Weights of a small GPT-style language model, trained from scratch on English Wikipedia.
Size: 9 layers, width 160, 2 heads of 64, MLP 320 SwiGLU, vocabulary 5033, 3.76M parameters.
Architecture: RMSNorm before each block, rotary positions, no biases in attention or MLP, untied embeddings.
Training: a variant of SOAP for these matrices, 130M tokens.
Each number is 500 + 25 x the weight over the matrix's rms, rounded and kept within 0 to 999. Layers, rows and columns count from 0. Numbers have three digits each.

# gate: layer 2 MLP gate, 320x160, rms 0.0728, rows 120-174, columns 0-79
# up: layer 2 MLP up, 320x160, rms 0.0727, rows 120-173, columns 0-79
# down: layer 2 MLP down (transposed), 320x160, rms 0.0661, rows 120-173, columns 0-79
gate120:475503511502488481527506510542493472501501432529532530541498481475427490491473544477510468491449533530504508522506512452497538506501512503532501503568518566461500492476533523485477530511484508497441533471477499444482516528547541500496517503
up120:485489509512479488490488527513503500499515483544565513528518492482486474516478555517532503485449559518471553538492477461502503499499511522531464525564512553477507468491498491492479561490468492554480535491525508448494477499530527471470528481
down120:495520513532504510522519525518478532507504518512512491496492484482477459518471505497501515473507525504483500486528484492481515517506488518542484468520512546504517537469522483470506553527491514528515516500479477472497456471517495493476511489
gate121:488504481497483512524516548467540485516472506475523499463462493495471531492513528530541500441514506499507487517515481506557531454516468526428546512485483513477514496513471503514508481488493479458448475470494475534545485477508488491513513482
up121:521512474518500534522463536477536511504504464453499501460484512532488523473480504497556474498464477481472526516523498504553530452522523518452520478464491494474509484510501501508492506480483497462457519441470532538518488472512465529519535497
down121:511481506522521489407533485525492476469489533511497471507521497490526510506508534517473502506512465471502465483489494495456455527494514517494483509537511531485520467499508493504522489483482559486521475502525499472490503510511486536484479503
gate122:515511532480508500454437499510538537471557496507491492559512469492467492484473493489517499509493473477481482536537516491558492511504508472509501441467473524502450528521532507502445512534537513455476478514480501543454497499488493480466498470
up122:473433445501495524503490492501502481523492502467545458506562493503535489489522474524499486500494496527496489473504545505490467450478524511513488481476474483486486512436454553472519495552499521526538495500494509504504488507487535523520489521
down122:512519502515504518482473524509511533473572504504509522539497464491501499466480526490481539509491488446490507519556486487502494460527504464472478485466489533469536528540478497492487530478524516457489465474466492535480501537489518480460476464
gate123:486483480466520523526483494462530506504478480517525466513503511530522509496522475538518521505495507511533487514524479502531502497518476489492447498512503507476499535483503523523537496470495535505504459512477516489520490495473513475493471529
up123:479499518471459522488518505524530530521487511464510518499484513502561485498511521519507480511522526517505460497527522476513479513505498527466508503486517474460492526492480477494505511525483534522445497533554487472523482488485508465505475506
down123:466497488500476475471488495490528536503503493520507494548513515520486474497453485467493464481443490524503496504506481505480472491518478503484475521452552490490517450505482464516526514482484474502524490535506467482552504452506472519510477460
gate124:531499495501449491547500511537449496523466457523514507502535520477526474494502542487522507537471500500484486511535515473475494516460519508506513486504505485519465496510525536503496502486492511493508488519501509487509506486497535493515494524
up124:531488497467462518523494503527501494513480458509508522488483503491515455498501539507507516489496459520485498459527502492495509507483547498502482496504483483524477436514510506459484523526473499509468491532488522495493448490478488479512488539
down124:516506482489496506501532486535490507510505473498527506525487526515463525516483510498496505464496465501502491481493497511505495490471468485502510516473509505518500475501470501471476493492473526497498525512468467495520487487498489472496491520
gate125:521521467494481522514485511514501517459521507500521495481493491524536532490490486524521459519500524512531484527500558508505485515508483493513478469505518483542575495458492504511485473531502482492491490515454496499479519488484541511487487497
up125:512501506518501538480479503526511519495536496510501501498474500494535527492514502525497499469539490524509478515524522499482520494498513513527539515510522488490517513457508517504504476525485547522456472507468529484459487511484496528433498515
down125:479525523465529474503486462504487486493538465521507526478486506523515536479480485502504477527483478496497530509473523498549486474505523496504499521504507502498560540523544472509474467507474466488475508507503498519515516477518500515516519446
gate126:492517471520505477560475530489500513499485485492535496466476487534545496502451469486507505478491485536529498496508497476544518508521554531532502517547499471519478517487480480499549474529518507512475475492499507504496485484449526513466466484
up126:474500491501499469558487524494517516488466510518575520465471509491546495510445500494483474493522491491503507543496525476541538522519555535511501468527503467484485528486514502515520493496505529538500492495527493490504483486507524521469479503
down126:468462491541500457548495523500519541489498511508487512503506495483490536476483492502518486448487501511549535532482497470527507520544541556529479578517544433513508514491510511504513472495489522525504498515512480480490502488502505544486464526
gate127:490535479536490478499498478534460505502499493501510512453539485506499500516509525503495503538555523496499503514528533499501490496518498505496522497481505490486511503493487507517497535499503507507503518455505501469501451481532528498497510505
up127:498492488499484483504493471499483520486489511483534509487492467502488501478472539521502489531537525472448516482545533476519521483536510481462525528506517491483537520527496496528512528536461498507454548483506496477477455483496515472565500523
down127:519475509472516488539482495492489504507489559497516498518497496518456543535478527479475468492499491507477521439523476477555489474540530503470519512526512511488525485545506503510518535534450545479471533479528521496440490502498526514512470496
gate128:473511460470502538472529481499459500465470443519508492471513497489521509518509431508457541533545513486516528465479479514479503543489489548512501474499532482540469475529501500464475490535543482536505484521492464500493533504492521502475527502
up128:473508456483490505496527526441460490469472477490480526454519491491514465515495426526451526526546517491511507462467476490484488539476479515479547487518529523523497448540507494479468472526515504550515491505495478495511542515494501501483500532
down128:465483509522513484456511520477464475495495523507453503490489469443486488527483524546505506485469526510505493450465503514440526484518537553524495463484451496478476514473467471509487484505500488495480503522500539491489478521482573498479451463
gate129:504529493524509470487547473507495489516509509496505487476522514498446473518457525511505525479513501471498458497490496505493535484492513512499514474503534512497441482514473533532508503561512546481501520459458480544503526529482515492461454508
up129:479482504500499455489474515518422473521519497521505477471516494449436474509483502462504538543534483455485472528494476522493503463539490519517546468480544494493458451548514505556477484485499510492502495479487519510492507523482576522485511515
down129:484544501472512409540466505474528477533486510484534481484511476484428474539498512496517503507515536499484488518516506557521476512511491510525517550477493458529508536523501517511484505461512504504484552492455513485439491529472471516513477513
gate130:517491493494501506484512467459523514518513475487490460506485509513515509472486504531510496499497475511479503479529475508531507498456529481507515513490522449512520487507504487468513504512523466494531492486494490508501501511507510489492490523
up130:492507511544497497464494523522502507514477500496487499493516496508518488506466485499532531489490478476474505493460493552570517514537517489499506504520492484527505504518492505496475508521457506508481487489526508480554472505506479501494458498
down130:481509510532490551488515485514489508481485490467528480489488476489479475498466534506471512520487487482484527500461543494501490489510478494514496507515450496489527493486474461552456463479488483487486482480501517441498497522517488462504491452
gate131:526500499532476546495540500495478501513523469505519549466445482500516481513499486536528499521496537534524524525490508481492534506458512529502497493486491448525491495506491509499482510505519552511485569457501500489491491528503525505499511521
up131:522481482466554477462519487431498497525441513423491445491503504510503531450522482566429489457493477485440466483499509490501520549503497495503468510519479548491539517463559451460501537536491565555466488502489533491513485477538481516450506519
down131:541510496485503481461542527468462462510485532466486452522467476483500500477509487533492477474520478514440469486488534501508495540499506531434460496526523497458557454465548459481517514523454537578479464504520548465529486475510519520495509500
gate132:506532493520510463502473515549543513493474503458520480538498524505491515518486498542501458499483483495504534551523552517489533513461511485512516498508522508481495516460498500524541491508494478494445461479526486516495495496464452490517555511
up132:512476505487475523482530512472459505481509454560489520486494470481530517489520488467522525480496494523503491474506479523489447499520523495504507499487471487502504484546512496502490513461487512500554545520534521504523498463536556513505437491
down132:493491523497498483476503452509482500472453458513485486486444474498473519518466472489487532470509491486502492457476537515495481547539543497551510503513540523492469496492471467506479510474512467508518516522535517460529485488527513528520473485
gate133:507463494462517502466495471477508514506497519532520503493547493505498525524544514487461514481512496491469467507488470563499491546436471505554522492429481532535444488489512585499559531518516511516491488523501524491487504521514526443424520555
up133:487457508456486518465503555464506532503470513524503553467497503464479520513537466468474433488510509495512502522517528538549510586447450551546579494469486543487455575510503560506515491512455487483463485484504511477508534533515494437462489495
down133:510487517484436458547479541531491530507504495553507487517505470503504512529481523412478472470504529498537467524511520546457510562552466538464551482479514470508481505506463514518521514517465482454502572464501492501487511482509477451507522482
gate134:486490501522486508466489511465510494494501499503511508503503472475486518488534511481465487504510508523461504513483506513496508554483489468512535464484482512508486518527512481501516513478512478516467522507514505533507509451472571478483521486
up134:529521507503569470496464509504490455495513478484490456540455535480463523497491481492496536480494479465504531453508499509539537490510534542522530491473475521475538516515525534527482504495501480488507518481455519477503484532517518516512479477
down134:535484485509522488505495437514506479468467491482492502532524518460511537475463475507486480491528464510436480526510490505497506509533509487503515503513428565512563503457464527537525506540496473476504486524493534478491457505560485502540517469
gate135:523484482506496475498472506478512481529504515500468471522533487481510498515539491509530501497506522519506500493500541461481469481469513472443541500488522510511498501499489468491483513514483513512492504499536527500469503480476509493490525483
up135:504526512515496485487508480500500532512503472500526528479486475470520503473450495510484505505496498480503510486500467524476536492520479511502482499516481498515485493502517529517511488506475520491519496511480494493516470535526519509539495501
down135:537473511489472476536492523505493540502523458520513518485525551471506504470518489484511493518510517474456541444510475513469544474498487494509499521512471516490514497468512481511511514551472474497493487497499483498509544532533521490504503486
gate136:541476474491552525506458525486539509540477519533487497513512445529514489531566497476484458498480484534479533509485506489507480494492495516480425505487459532477440484507485490548503478507503476476491497515429526499483484484517452466460490509
up136:466495507549471419488491521510489523469491492503530546504533511500438500495521547497463475498496490433497516511501521490526505503490514487506496501473509511523518495497502503543481558505498511496480536515494501470500538518503489519490482473
down136:541534515499447492484493483485507503467447503453483467510465501503501483534476523543511542504496472504520430512473521470502509466547510504518537480462498458512533499522464515470479465487491509516502549487536507498479491497481512511546530513
gate137:546499553505438483475490513489483526522444478469523503488507519524487491515518551480473518509514468537527531479510492496470451507478513468488523511481560556510523510531503515491522564539479522479510503495510489520476484501519469484493533476
up137:521508514483440518503478481497523506513511476476486498494512525534512526443510482490467531483495464500525513493482480481487448521519485499520474506443510531516477476507502532512471532527507552490477492514476500504479473508522493487472487482
down137:485511484494505561501522517462518480486508505510502454543515498512468534472478461495492534498488548456492502512494432506475487532544453512456521505526480481541493487494516518541513460491483499498475528507505524472515506502534502507524456489
gate138:469541487557463495506517485529483510501493530479524480513508502440489489518463455482484489529531497477474498550518506515512460531531528497514509474485508522549477536485516559518454508538501564481483509465531524497500488482488551457570505463
up138:522490452468522503504514494514478505516536467502506496512452447484493520487529512488489526503533492485556501482497527500489520464471538551533481497549505469435529489502502510526495504510516512503533452543507489519494492518516506523452441525
down138:524529535542480473547496516520500536481496532510485510500514489429447499521475490460484510500486492442527536483508516481539483471536484498498508516504520485522537552503555537562462515502482529476500481467502454481497477535498463493556484487
gate139:536491525520518461482525487510522489555518526508468481490491485519474494490529518506513489457505502484492515525468532552522534532478484511527503531504526543519470507493520470475538484554535481469474505522495488502509496459504487478508527504
up139:474533476449504516522484481473476518456518494497544528509521516491517556481502445501510510558470496506520488498529466474487480472498539501477490493487495456489495481486541516548479553470501527538504492469508502522523501513482502486480476464
down139:462489464458497484500557465485465482563525530471500481488508501531537501540515484498539490493541492488542523487466526490539514469446523507474531509483497534536484463509497523508511498512482538480499525500525502515500487445510487530478485457
gate140:521483540472539574487507511498507491522487490486451481456504504508510540532497489534478499480493463541504551482469532487517516520495515476521541469507506452480537536488487484483481474528485500474512472506476495507519478451496485517446475555
up140:500500515508479499531502513518512532500503510489544520467487489465516481496507544513503504496496517481496486493540469517503509539495507520543517531477486521537469489540481483506511533476477481544517495542528487509495481516473529453523479518
down140:495518479492512455491508543482493476489462533507524484478502496526474489503528533464448531507503484505509513460553525539522519451475469472486463524475463481483473494474485486499467475518473504488511510532496511534506501512485509488488503468
gate141:500492572467490516460494505489546562468493504457471507531480530498492493491491488482517511477518519505484532504513509516490473538501480462512455557467542535522464491524477504491509510508467504485512505505526495539501475433499493483461489513
up141:480493464564542511511496473478479465532520510528498502461498495521508495473488507491479509507511478489486475515515494482534515474495501518497532448454440517467504494489495500467487481461530494474514538490513520485522521492529527508484532469
down141:498507502519546466466484481474440557500501478519496478513486517479488504561549499515490451488484465492510488542482511527513517528469521501460489513498457461466519471446468501491521555484502542498526491553470518479533506505465511465486516494
gate142:498517488504511482514528505479515526510491481511521503500480516479523489525490544460475539458535506486476499521488491504471518547528513497528500482509507542501485530501439509500526482502498442522478518514474472481509484511476468507537518512
up142:526471532488474491497501486502505480474488483490503488512524492542496514494528471547508486534492508506507482482502504512509453462496509523463482507491500431489528489473545488513461536511517555493499504462531549513503497495522524511423418487
down142:500503525490484462503507480479545489473511484502499520569477510532468478513522503522493500502537478511503511516505453513463467464509505503508538505486539473560493461480521499475478509484461499485486481457508509487508522496485528499454509528
gate143:513499488500540488483512528518512495500472472515458516467543504513515494518494515483531472526493502481435529473486467503498517514514541536529529463463513529460523488490513465527498480462489487486506571478498527499482500514493534522507549475
up143:460503501503464469511471491503482498481528480502538473500510510492475506504493520532467502478503491498548491505492503506501488505483440446490427519538479459520504492505484524464515479504497515519502470520521468479531500505513470486510467513
down143:481517534493506512505529494497464482495541504475542509531475455498513472522488488503494515525520509508489484539510500509541525479476476534500523491514522504484481507492491502507494508490490496499472526455477530540482502542511484538488501499
gate144:509483514492528487536481481463509488522538523508480506524512475492532529497485468456534508480495494496521518450483451531460495516534509503488491504530516538480516463547507526479496485503496485524523501487511494548532488547519529526509473499
up144:493479502487508474442545465504496506490526471467494450482515521450473519503561503490476477498532516510465477519493489512533539500489489482493521492476465467500484523446477502500510516506488533487449500508509501451466503484492468472508505527
down144:527508459470527507517495527513500503495529466479493491493534492489436519455564469477456489516495507451485494476457506438498511469489502519498463548471465533514516495510500459457488507493521478512461530487516540506500448499520453490487445446
gate145:521489506525466501488505513530502507514523545466480497508493499473513548484433493479520491486487513462475488510492487519510498471552492501510482502517499504519523502501513513494494502502538500508527524511527474516475486487477527460484498477
up145:507529469518504527511515512484508496498481477505461498507481496497507532544464460460488502510458482494528453511508509479494512523507518498467484495505476499498481509526503491521490480490510513480512497458520508507461518480473506494497512551
down145:514467447529482519523525532449462487499497517530485493491500484476458511499489457542491483451500514512520481530494491487510561501486509512510532506485518501495521488509500516540543503493475512459504534522560492494478509505449540462514574501
gate146:486519491528509543510493519516515498499511509469493521529497485455494538496487474484507469489475516499482502526512483502473499503463513491476482482511527537491479496486494454480512486475523511547492518526576513469486498506501477513525522462
up146:517488519506522488459501494502488523516498522493468514483497494495535508514467519510500537462488497498483502463523497510513527512497477496516482468487531518439480487514518440528466454526469503520507514512495537490494521504492478491515560490
down146:498490505497574438483499503518457514484489528495514509511509505497540517493475466521489505483493484527472482482471474515480535489505475511527480480512487466458543477474534472529488526495506480515511499527435514479550510531452491484516525479
gate147:455441492556460501505473510508511514479461473483541544455482506500539504517484498489502518533496500486469504506521540501552507513537495522511535440544503487493509555460524500526491542477495474482492530459524507502491572500492467485537469543
up147:522516533489526497506509483502523503507545514519482509560552511509443495521500565474503495503493531527505473451516474462529492464476510517473501469507505512473542471521504485470539472484500530501506466497483532549474536522505484487485506494
down147:505506498486503490520534488500527494504517534532514488537514497470453506465448542483454505512488488507519444451496489494467517483507477483505520465489438516507495443479493528485458474475473519486458509480464469466501517510463515510483502503
gate148:486521508470485495539494505517459488477530490524516487513474506441521554473508479526533550527521484523542498529519468502503532453459494512509510524511501522499502510480502506527509488467507494501501504519514490498493503455465496509469486454
up148:490513460459463516518471502527491459468504507487485493492514535492531514488506453508522510524502455531511480547539518486478487527486482520509473506472484526475515491471520496513507510491521494503498536545524562504520521456486514495481483473
down148:530511527490489497532478499472505457495520511547488494511555514515508474510480483430538483524509487523525502500502510511500494484520501513510490534492504518548530517490532484509537440505491542450492526516489520484569525488521513518460497475
gate149:476496462470555451520481457502473531493459497460493508507504490524493465469525520500525549504476527520487421492530487495451492449456442572479452495476547473452466459494497516502474534499514531502513464498510507525481501541519525533509470495
up149:483503510535462517485517532463486471517518486517495485522500488487520536500488494494461473507506494488515534483492516494526477532501551474506511500505483516504514530510491499498528461533473497520501505512525469470488471496490493493496566513
down149:471487475505519491506525485455434494517479520473459500525462472507515479504505508492510542506496509519465483519515478484480487514457477493480479493443523526470406487467480532510481531498501508510508526516514506509473496537529534510496470568
gate150:480520477503525478492509495493475482534525478513493488509503503516491464540487490494515531515495525518530528470482479475537475485466553550483495442498522470552489488453508438484483488522537421458505509463497471530511547565510566512545474477
up150:496553455481486501531494522449484478581478458525502554497477525513484483520487509534505497486513505478482515506479497481521473535501521519471513474490509502496468491452469507518491531492488445486473498463495503518523531532510491537537515501
down150:464540501525529457517509490497466512528510452478499511499464481477488503524497510489480517487521505485541482478474499499508490501464488467512476530495507510520467511531523490475471515476471466511508470521488458529502505525519518490562465443
gate151:514513495482530504519522531484479447519480502537476511505556480493525543502496544503501460512487483492521533465425450497522524466521475453499507517520521489490491494558479489479543474494504467460521529514511555489485513538516461481496533522
up151:538453477500466498495490539445512505518546448531512462509478453504512529539516516478502546487521515483506511528496485506538538435493515494458533509497513474545517537553521564486476477524511501473500542490478482487491488471472521527508519509
down151:478505509442540495474554461527501475494470483520478475451446515441478491478476494531499493496492468507503447460534549478516478543493483460520510448524492492471437525487437481489547534511483504498472468471532500499427495507498520459469450512
gate152:476502451488557499506535556534467516512524547509467503492524467435467477514519509517465482511516534510496486483512488495528482469479471511521516456536448489464499518492500548507507536511498523533477443535489549530537441530483492485509505506
up152:483443512454537491523543503459506496483504505513493494505511532473491485461513481489491478514488529484568509506522513515478515474492508509489482516501539430492513469486555507480519535489488476530511520488491484518518533485532491487495435489
down152:502461498484480483534514459478520519486506534529481448507514462508517490495481476474489488519490524518513513525477548487445493482511512554491509485464520434535473522507545462461539529496500472483491503498448521446547504467568512437510498510
gate153:494466521503489493479481503530458492491481501508492509511517470507461464518514466486501458524461450523512476511471540476464487486555471460504514498540537516489519502561528521569480469522494455468499499448477508470506548493524471465541538471
up153:492481529519511525481519515528484499512495531469535466505522472543478453521513497519512525506500464494493498515492506440488488495569461548498466499531472511528497478532472543547457480556510461462508502468478449508553546549507482488483469462
down153:536527511488493523466483533494493517523542480469519489505506528523463508495481528491501571466498558490521518481537492502562494503509493540482532516493428495530499508496469479499494525517510513543490552524505485544500467498497505495478456509
gate154:500514495531501463476514486485498545504479507447519501494475509463522458490477522488503528536537539446505512531528551510527526492503523520522548504482480489509505555491515476492478500530481513508477493482511500488445482521481547498527481443
up154:474516514517489522493521535513406533476505523485532510481461520504469524512505545523438523508502490497533503522517505488488489490518551527479509501490458482457497467486487488483471474487510511482482489516519551517508505494537476526539496509
down154:567499491442484506487512504447513516523509513543447482496479511528519490481482492513481490473548440509552531497477486469530490516500579498515520516550507487512475501479495507527498490497506505505533515499514486519528467475503503462526483525
gate155:509491523507500509474504500533494509498507489512548532524522488498556494507502454489480478529494534499504509483542520511473467464484492514515513490540511517521498506558533492468468496472507543510494478481489470528485508488482469518506456516
up155:497523487517498481530491482477486480542508508578470502515475495485517516522487496550520468491523453482494485510492479512531473463530511475449512517501460449517494503526502563566494454506482495500517481480476523482466485488476512480523480488
down155:469482503509482512540530466506521543493498479503510521480522509505496534516496548532478509519502506483487473512515466488477510505500515531507517492518527478518518481499510525492492513476509505491497419485494466447486467543493486495482487488
gate156:491500502512513474516511480532501497520513505497483494487529498511483469476516499518469476457503550480504502506515490471515495494508461484510472529526498498503493503442512480536531547491493497478507467520500498487506520533517496507526500488
up156:495495478497466516480499511502482526461474525484517503518493517528516521517499503502518527526473477440536473519505523486490519526504535463544522495482489518481493542524489510520484489491492487514490529484512522492499460484527514474481532496
down156:476493487479510519520518495485487520517555487499492512532515465499484514486465510508508463524467565496458491512478479503548495485492495506498501498519508498522500522497510527550498507525517485510494521508503501505500541518427508504487503498
gate157:464511543488453517519495513527557476495513531523529516484453529493498549508497517531532518493484495523534496504459462474527501533466493534503497515522492584524523458506445508488529467501467490470517513521516491493510482500487491509454517500
up157:498470472481448476525511523526496518519493497517492518482509508473515503509466506513495506534474548538491453493488451450511499546499478505515497489491458545448478513504497467523495493505476481520504509522517521480488511518473492526491515467
down157:533505469528510467520508490500501478543499474519496474478492508482578494467495499502543525497481534474535479488441513524481521479503486494509503494485500487488523460548478516460523497526492453470490480483519516497496483504503451489495515518
gate158:458499534531445527507491498494484510478517515522478529536475517442483552536519529495533512500503459479559483529538499517574497488496525493484516503477519544498488481523480520512505536480467478537460551533511502461504537529479485531473493477
up158:495487489472537506532483486438510496535498520511482504520506467522495464459507415489512518521495544493483474484432474496447474481486474526518504550494484500472505538493524477506469492535478497443500468471506475510478477497504518461496510490
down158:516515493479518494530476492503520496517472473429474488456469476513525420514506518520418518491484540536483526500450487469461493529516484530501499488553454486499464525498513506528465546509503459504509462533534459551442515514522492516524465489
gate159:488495492513520518492493451498531522513510545486506470548451488493496513482497482513542506456516493504496496482509487502494519507450498509501474504497563483485503519499471534471498521564537510493537521487503519504496494477506475486475520562
up159:541506520508531482476484529492542489523496470507503522495491526514502501510480477472442494472506522488483540533513476497507485513532487460466540461497493505503499479466552451492497479499507489512502460556489500493496546501475534516486478468
down159:491513522525487472498483458503520498493500471518488512470478521517511491485491509495467525475546478493506540494500497488481510464504466491492489494458493509522483491533528459468487475528509472529482484545506494497502468525474546484489512504
gate160:476525534547477466502517542498501537530475551468482512530521523524502456524507545480517482537482513478484528474460510466525494496502502476475484455512507537486528527504488489483491519468515513479505553486461499478476547524490497506548532483
up160:523485498538529486524508489515467489472495477517486545518493478467522517490469510506507557480537475515505497538521509497474487465487492544496495552510519443519481471472505530524499524487477521501515477535542504530563501472479461507458456537
down160:487511513473506498494497477498496548510504502496503483493481525524472455516485499489502518451499490496462465455456481464502520550462432500478487500508542546466516567503503525483507486487510506515533492480497506471509477489490470522459496465
gate161:492540462530487486507522468492514486499526485434532479507548508490494493525476505499496559501456466506480450541500509476493471486524524546465502492525475474523454523467490480522522502452504470508500495526491518520483546469521485526525538449
up161:507492521516499489485495514509477505525484504491483508515511491507501477552518541502515472473467484515511507508569508484490481464478504503494523525535514498488467514498489512519507489504495443522493489458497517562521495481543478553485498478
down161:531535471531523500454476479503480515504507468509483509500502517537442493507505507519517519481486492512451494504505485471540482477525526468486518501500533496460493496460529503554522487490495483513491531441492534526516472528493487553508472542
gate162:472493502518559479452498518530479543494483516491526516518503523502516455546496505533473500498505550533494513489481544487479469497480495510519517487447465487495478495489510487493508500555464535498506499486492511520517458507477494524507525512
up162:493502489528573467445495516527484534493502475473527518537513511483505476539504493515462512483490546529469519486477539495463469479497501486492551480466456495487490487508511470475524488549468536484505502487488488499513472540491491505499519518
down162:468557467560507537518482486496515499475498511466505485544470516436534489486469451497461530478500525485489510506486504510529513539502505497514472487477496454467524493489541484488540518483504514512514490538495548461519508505498512490538497470
gate163:478507485478483544489523472480513475492504488534493451503459508459458513537490527510508527533506516500494504447481470533515516502529485537520544529533533549494516555478530469510482483510471412479494500510532490492563566505475510489478526510
up163:517517510505489496444534488500467495463528556520450486495505499466482506494484507497463486502536505440506512501474540471480488475492482503498452496505478452539473503524539502505487512483479449486484524540526476512527480488525504518557498476
down163:477510490505504510479486500546529497476509515490509527493563458480504484530500510516471456507504533557525488503476500506507502497494536477423485502490516501479513531537475517530512535474547470495499485478522518454509492462534497545501427459
gate164:513447467515534496478504537527522496528534509465479496493526490527470546480513504471488462477491494508496524507535478552461501518517481466517497427469496458481495509517494485451516462505475477538494455547478489493513482525512495546509502489
up164:478466465501526506502492539538542483520552558467482509493511443530493520490525482452479504470536460501499501519495447504454489520499497485528467464479504493538489475523514478474530518525490482523489465528464527510480483552501502524477484477
down164:513552508495450536491478454465508535484503508489521492519485487512500465496478488529533509519514473515448502495511499447498507481495508518458477552502517530518447464525483489537494504460532520486481511475465496512495517502437470469478509490
gate165:462544487491504468498496446500470530488488503525502488526500454417572529521454490455518519514517515486533501510519513512472554472510554531500504515529457489498469501522529514521485506466486517528499514535525502512477467494507510482504513525
up165:477535483461492527536507495490475518518474535512492487516535499476590502526493482479508505465508493493531481504513477510487545464485520547517483516495490512516457518503526519472487517523514519511521469487525514484512460535488467483494485491
down165:473503493467480484474499496490485538490512495491521488496524503469532524494509511465477518508520498508499525477479509530519519465524509565509485517507480530509484521519526527484501478501502538474461494461549514535472547447487490505485498482
gate166:504536509456567514506491482532539494490519495481576470516523492511547494497519485485503451486505512502489483493499487529509456445517501504481487498479503503529504456534470491503480478451486500474487475526471520529497510473497496517459514448
up166:479519563512502476497508502498482496461512504479523501507536457522501526476537460467521475524519516476478523476430512539494485484524503505490471502507507491555485484532475483505441472473481507490513487519444512535479457502535483524509460461
down166:503499505480467520472500527514477491455473474509467554520480494527459512486476532489475499517503479481482513539458476531491552478503507499497496542510499486515515537485504498537528499502495462476480519461503474511478509531529496525544512525
gate167:501533466474508535505534467485473469514507498525457500422553520491500524482528504485469460528495517481506484543532475506504497500494473444479463474472485492500467457520524489527499490489497513541533508528500470522484535511521503539499541491
up167:506441488494480453523502490514512493458480534546489504531496460482481484566498464524481539472473501520471464471428532463480483498482541489526547513535523528501555512477481515483473535505515496488464511504533528490508490454505533483502473510
down167:467525476510479520448501464496512474531455510493501539482463482508512532497530528510491494511517489461510486497505451514490497486542442494500532473500470484447500507559515520477484468489523477490503555500496508483488506525530490512490529532
gate168:542491512470501522453474478497492525483484514486456560481513546506522452550518478510514496524490482525475504485533516435499503482520500481481497492457470487500484513514483477458508497510468503491459527453498510492513455473487473466497486512
up168:525486516517546530519506528484507505524496487497521515500509512518509511492466529511535515459487470514507515524466473500490501528473533491554504474528486497503456490456491502447470505579515481522538485537512526528478505538494516463487511505
down168:498457502481507534474490506504492506533511486493482566479514530482551460530478499533531498504522450528481513506512495497507469509495514435501487492495486522496458479472484513474521493508465490511471512451518503500523483493507510487508472525
gate169:503507552522473447547488527506526501510497516510492544478464483516502506498515500515505476503502490490487548481520447480504503505563506486478492491443513487484566481519504543506444530470468484514510554504492531482551528500490508502500507501
up169:489467469500508433484478503535541498444499473561538524527505528468498477522508482461548486529517494519506504508507470496484492488488499503485495522487452495470528505541472480509511464481482515499493478540484484508482514491482523511531501477
down169:528549540470548513485542518503451497515527539485498519481512470524505521467519502520453509503479519497464510468458527480484498480482496499494532484515501545530477500489509505489482510469557467516522554502555525505488501512536513507498537486
gate170:465461495510501507486501489493478534498456517518499481504526488471526528495479515467484500496512517459514465489483534492481514507470494508492529461467518466531447530467535447529512473521538522525473489484494502486510471518479533513517518467
up170:486504483443468511473474459513510558488487522455479506483488504517491497532495483505501500511495496513515545542461526489522518496447514491590467493520453521488524532474496471512513495499489481526502476523502491520454480448494500445487504490
down170:480535516510508490529570484483511540485509496512494502526496513508516517448486507506508521511515511492504497499471540443469511598451472459518474484490533455511526505489477433500519506485496520493535467490502506524511466498468506523535531476
gate171:550502506507492503492455484462515511516537524497522521502557519528530513518515474514488483495497476466481536500543510520462500496479499555546476478473484470487498514454520490461525484478530539440532476504472494532484459478501496511490519503
up171:482518561543493471499465473507509515507530508504479530547467487524499495522509436523488501462469482525484494461505514506482459500482506506465424499496462453547479484495508519464466451473497501472535485511489507549479478461490473481499496533
down171:461472525496541527485482491518523515474508505480509493523533503510563477507497513465493440465492490528503523525463500507514493525472494479502513524449534495486489488536510521541501489474457488480480510466511522489491479511503492521491496497
gate172:563513452485557510492485477459489478497459470485514475512473491495513527513457457496512537482521491484528517510499522491516534494500488497509498482506505510496538475478498489493512496493490482470513490482495452488497502526507505472471487488
up172:557495454489544517461488488469490481501452474487524472511460494498508503514458461502521527479493486480528523514487507506512536515473479505520477495515500495499525481470492478492527487492488460479533517472481475510495500528467488508463489487
down172:521475492515499478494490496496467545490467505514482487495472502504465490515456502519475501472512493499499508476483521522439487542472510510520491544547467479512537513459517457495517481493512523500517526520477520484498461510487501484479510508
gate173:455551496530494482470525502561493500515468506453520514490480472520463545490541527508476557476501431491512455501496506429514471467530512500488468510480536509496519487535537530481552494489512517497467504444509490522494517474500494460477556544
up173:530486513504497550498491491480469508452529482537519510484542467494489528465525476532520469528509498551539502505519552511510561510478514492513523534513507515484527466518492526504493536500493479500463507419514487483502448576488468533499434466
down173:462468481511471500506508462522499497506512506492512543496483515469526486532487494455505502505475491453525556472458519522471506494488480511489490510508491495535500497486528450529506478468474474487526495563458514503519534501535485500485514555
gate174:462520498518496513484534519502538507464511482464517516515487434478531512507478491490464550528468459503544524514497510503486533476525516500479492489462475503495509518502518478481487503514465449510524502523497515495463505495496538446459499508